Each number is 50 + 15 x the weight over its row's rms, rounded and kept within 0 to 99. Layers, rows and columns count from 0. The size before them is the row's rms in percent of the matrix's.

# layer 5 MLP up, 1024x256, rms 0.0439, rows 0-21, columns 192-255
093:61 54 55 37 42 27 61 64 84 42 53 40 57 27 53 58 49 48 47 69 61 41 54 20 53 62 33 14 47 57 49 54 53 74 59 57 24 08 60 69 72 70 53 47 60 72 51 85 42 55 48 42 57 63 36 42 24 44 39 26 49 74 27 38
103:50 22 40 69 62 40 42 62 44 46 41 69 22 28 75 66 51 39 70 63 49 36 37 57 51 58 32 36 40 36 58 58 72 54 03 52 64 50 55 65 72 33 66 61 67 42 45 33 30 57 53 58 65 36 43 57 47 14 34 46 42 57 48 52
105:64 58 57 27 47 65 59 36 68 35 40 47 21 55 63 43 34 50 76 65 47 54 61 51 48 60 21 73 37 32 73 50 41 58 49 44 59 57 76 53 33 46 57 35 37 57 43 31 63 31 82 63 37 57 54 48 55 41 40 46 86 45 29 31
097:45 55 48 70 43 00 63 53 62 54 74 28 52 65 41 34 44 61 22 42 47 61 47 63 55 57 35 61 62 44 73 31 77 77 53 36 37 50 64 55 52 62 30 60 54 53 50 75 57 37 74 78 46 38 63 55 28 54 38 47 41 59 54 65
097:34 52 27 70 35 29 30 35 68 64 77 60 47 72 54 47 69 55 45 40 26 65 41 71 36 64 54 52 68 50 58 43 47 42 59 36 42 34 64 71 58 65 65 53 42 46 51 46 88 50 54 80 67 50 29 32 43 70 31 72 34 32 58 42
100:62 35 90 44 37 37 60 56 59 69 43 38 31 71 55 24 68 47 57 57 28 61 54 64 47 61 31 58 76 48 50 44 52 58 63 42 48 40 59 50 42 54 28 65 40 65 60 30 62 45 43 34 57 67 48 49 51 46 41 46 57 64 59 56
104:44 25 73 65 40 76 57 44 43 42 65 46 57 35 28 66 53 50 56 43 55 65 57 39 60 44 21 62 71 54 62 60 60 36 38 70 80 63 47 96 40 53 42 47 53 68 68 48 46 35 56 49 42 67 61 51 43 50 47 37 62 58 43 53
097:44 76 52 41 40 68 55 50 38 31 41 36 56 77 83 71 34 43 62 63 30 99 61 61 51 55 37 56 48 43 47 45 64 45 64 25 33 45 68 34 36 28 47 67 58 75 43 52 61 53 52 62 46 67 55 39 37 58 43 41 45 32 39 48
107:51 52 60 69 20 40 66 40 40 59 17 58 45 41 64 33 59 22 40 75 42 37 31 33 34 34 55 33 43 59 35 48 39 47 24 46 49 74 53 59 81 64 70 22 45 56 25 77 36 33 52 47 52 32 71 68 45 19 39 59 58 78 39 53
095:54 67 40 84 46 47 46 59 63 67 27 54 35 44 57 53 80 49 53 70 37 55 50 26 47 53 58 53 55 55 68 52 46 50 48 52 35 21 50 34 76 67 27 68 85 48 44 77 31 65 43 57 71 38 37 11 30 48 49 33 28 60 42 61
100:57 47 43 60 65 71 62 49 71 59 66 64 52 44 38 38 38 52 52 40 52 56 47 54 75 50 55 47 36 56 52 63 46 41 51 42 54 51 60 48 46 41 41 48 46 51 51 45 32 58 42 48 54 30 64 34 61 46 25 46 66 35 57 47
102:42 65 31 54 52 42 11 52 58 50 47 45 23 67 57 69 66 51 59 79 46 35 29 33 45 66 26 18 32 50 38 45 28 38 50 52 59 37 65 23 50 38 58 35 47 58 32 56 50 46 60 65 34 56 57 38 64 25 55 55 37 60 29 31
103:79 45 27 67 56 40 43 51 24 70 75 79 39 45 42 49 57 35 30 53 51 62 49 48 43 61 31 41 50 59 62 52 26 52 38 41 42 58 41 45 52 47 61 36 77 78 37 61 49 50 32 35 67 73 44 58 44 49 52 67 42 70 59 63
104:50 43 62 70 51 62 40 77 67 47 36 39 41 30 76 77 42 46 73 38 23 67 48 52 43 43 54 69 79 60 36 59 19 50 42 35 75 71 45 24 51 41 47 64 55 69 53 65 35 39 26 35 52 49 46 76 33 62 42 67 50 37 72 49
103:64 27 44 60 26 54 58 55 56 74 44 67 38 19 59 67 38 52 55 62 48 38 58 53 46 63 45 33 48 51 51 55 30 64 50 33 45 61 55 39 67 55 44 34 28 64 21 63 37 54 53 35 55 57 66 65 50 64 45 57 52 57 53 43
086:36 72 39 32 36 72 56 50 54 57 82 33 49 68 69 68 65 59 46 73 43 41 49 60 41 37 42 33 61 64 35 46 32 33 41 52 55 80 76 31 49 46 53 61 35 77 34 44 47 24 61 79 64 37 40 51 68 69 29 48 55 70 42 45
103:29 53 23 52 39 50 62 50 35 33 45 57 52 38 48 57 49 17 24 64 34 47 42 47 63 31 42 45 29 53 43 49 47 49 45 79 70 31 81 54 33 56 36 36 67 49 31 52 54 45 58 46 39 62 44 46 15 53 31 50 36 43 37 35
094:37 26 60 75 15 32 52 56 61 34 41 68 39 42 21 56 39 32 68 49 70 55 61 31 23 52 41 51 45 66 62 69 64 58 48 89 52 34 44 28 30 34 29 48 74 51 31 55 31 54 72 50 70 43 42 57 32 53 48 54 57 58 22 31
104:49 34 71 50 50 45 44 55 51 39 44 64 30 50 53 70 39 48 47 72 39 40 56 32 45 41 71 46 57 90 51 31 57 63 50 38 57 36 58 35 68 31 51 45 36 55 35 52 42 16 57 38 44 63 32 26 45 31 43 58 37 62 71 60
096:41 67 56 50 40 34 57 34 89 69 67 37 36 56 38 59 51 45 59 64 31 56 61 65 39 46 37 33 52 18 67 63 56 34 70 63 46 60 67 45 33 40 60 34 32 40 37 53 58 14 32 63 61 62 67 64 76 40 40 58 59 62 64 20
101:64 50 36 48 41 56 59 30 45 64 39 72 38 60 33 40 59 38 54 65 44 59 32 47 55 40 57 42 72 75 64 67 14 11 58 46 55 44 73 72 45 40 46 39 77 54 48 46 36 30 31 49 26 52 46 43 48 71 27 40 49 60 58 53
100:30 43 46 43 55 53 64 24 44 91 41 53 51 64 68 43 39 14 57 51 31 49 41 68 80 48 39 25 55 71 41 51 33 45 55 64 59 72 66 65 66 63 49 63 60 64 37 63 64 30 55 42 58 57 63 54 35 47 39 64 41 57 48 49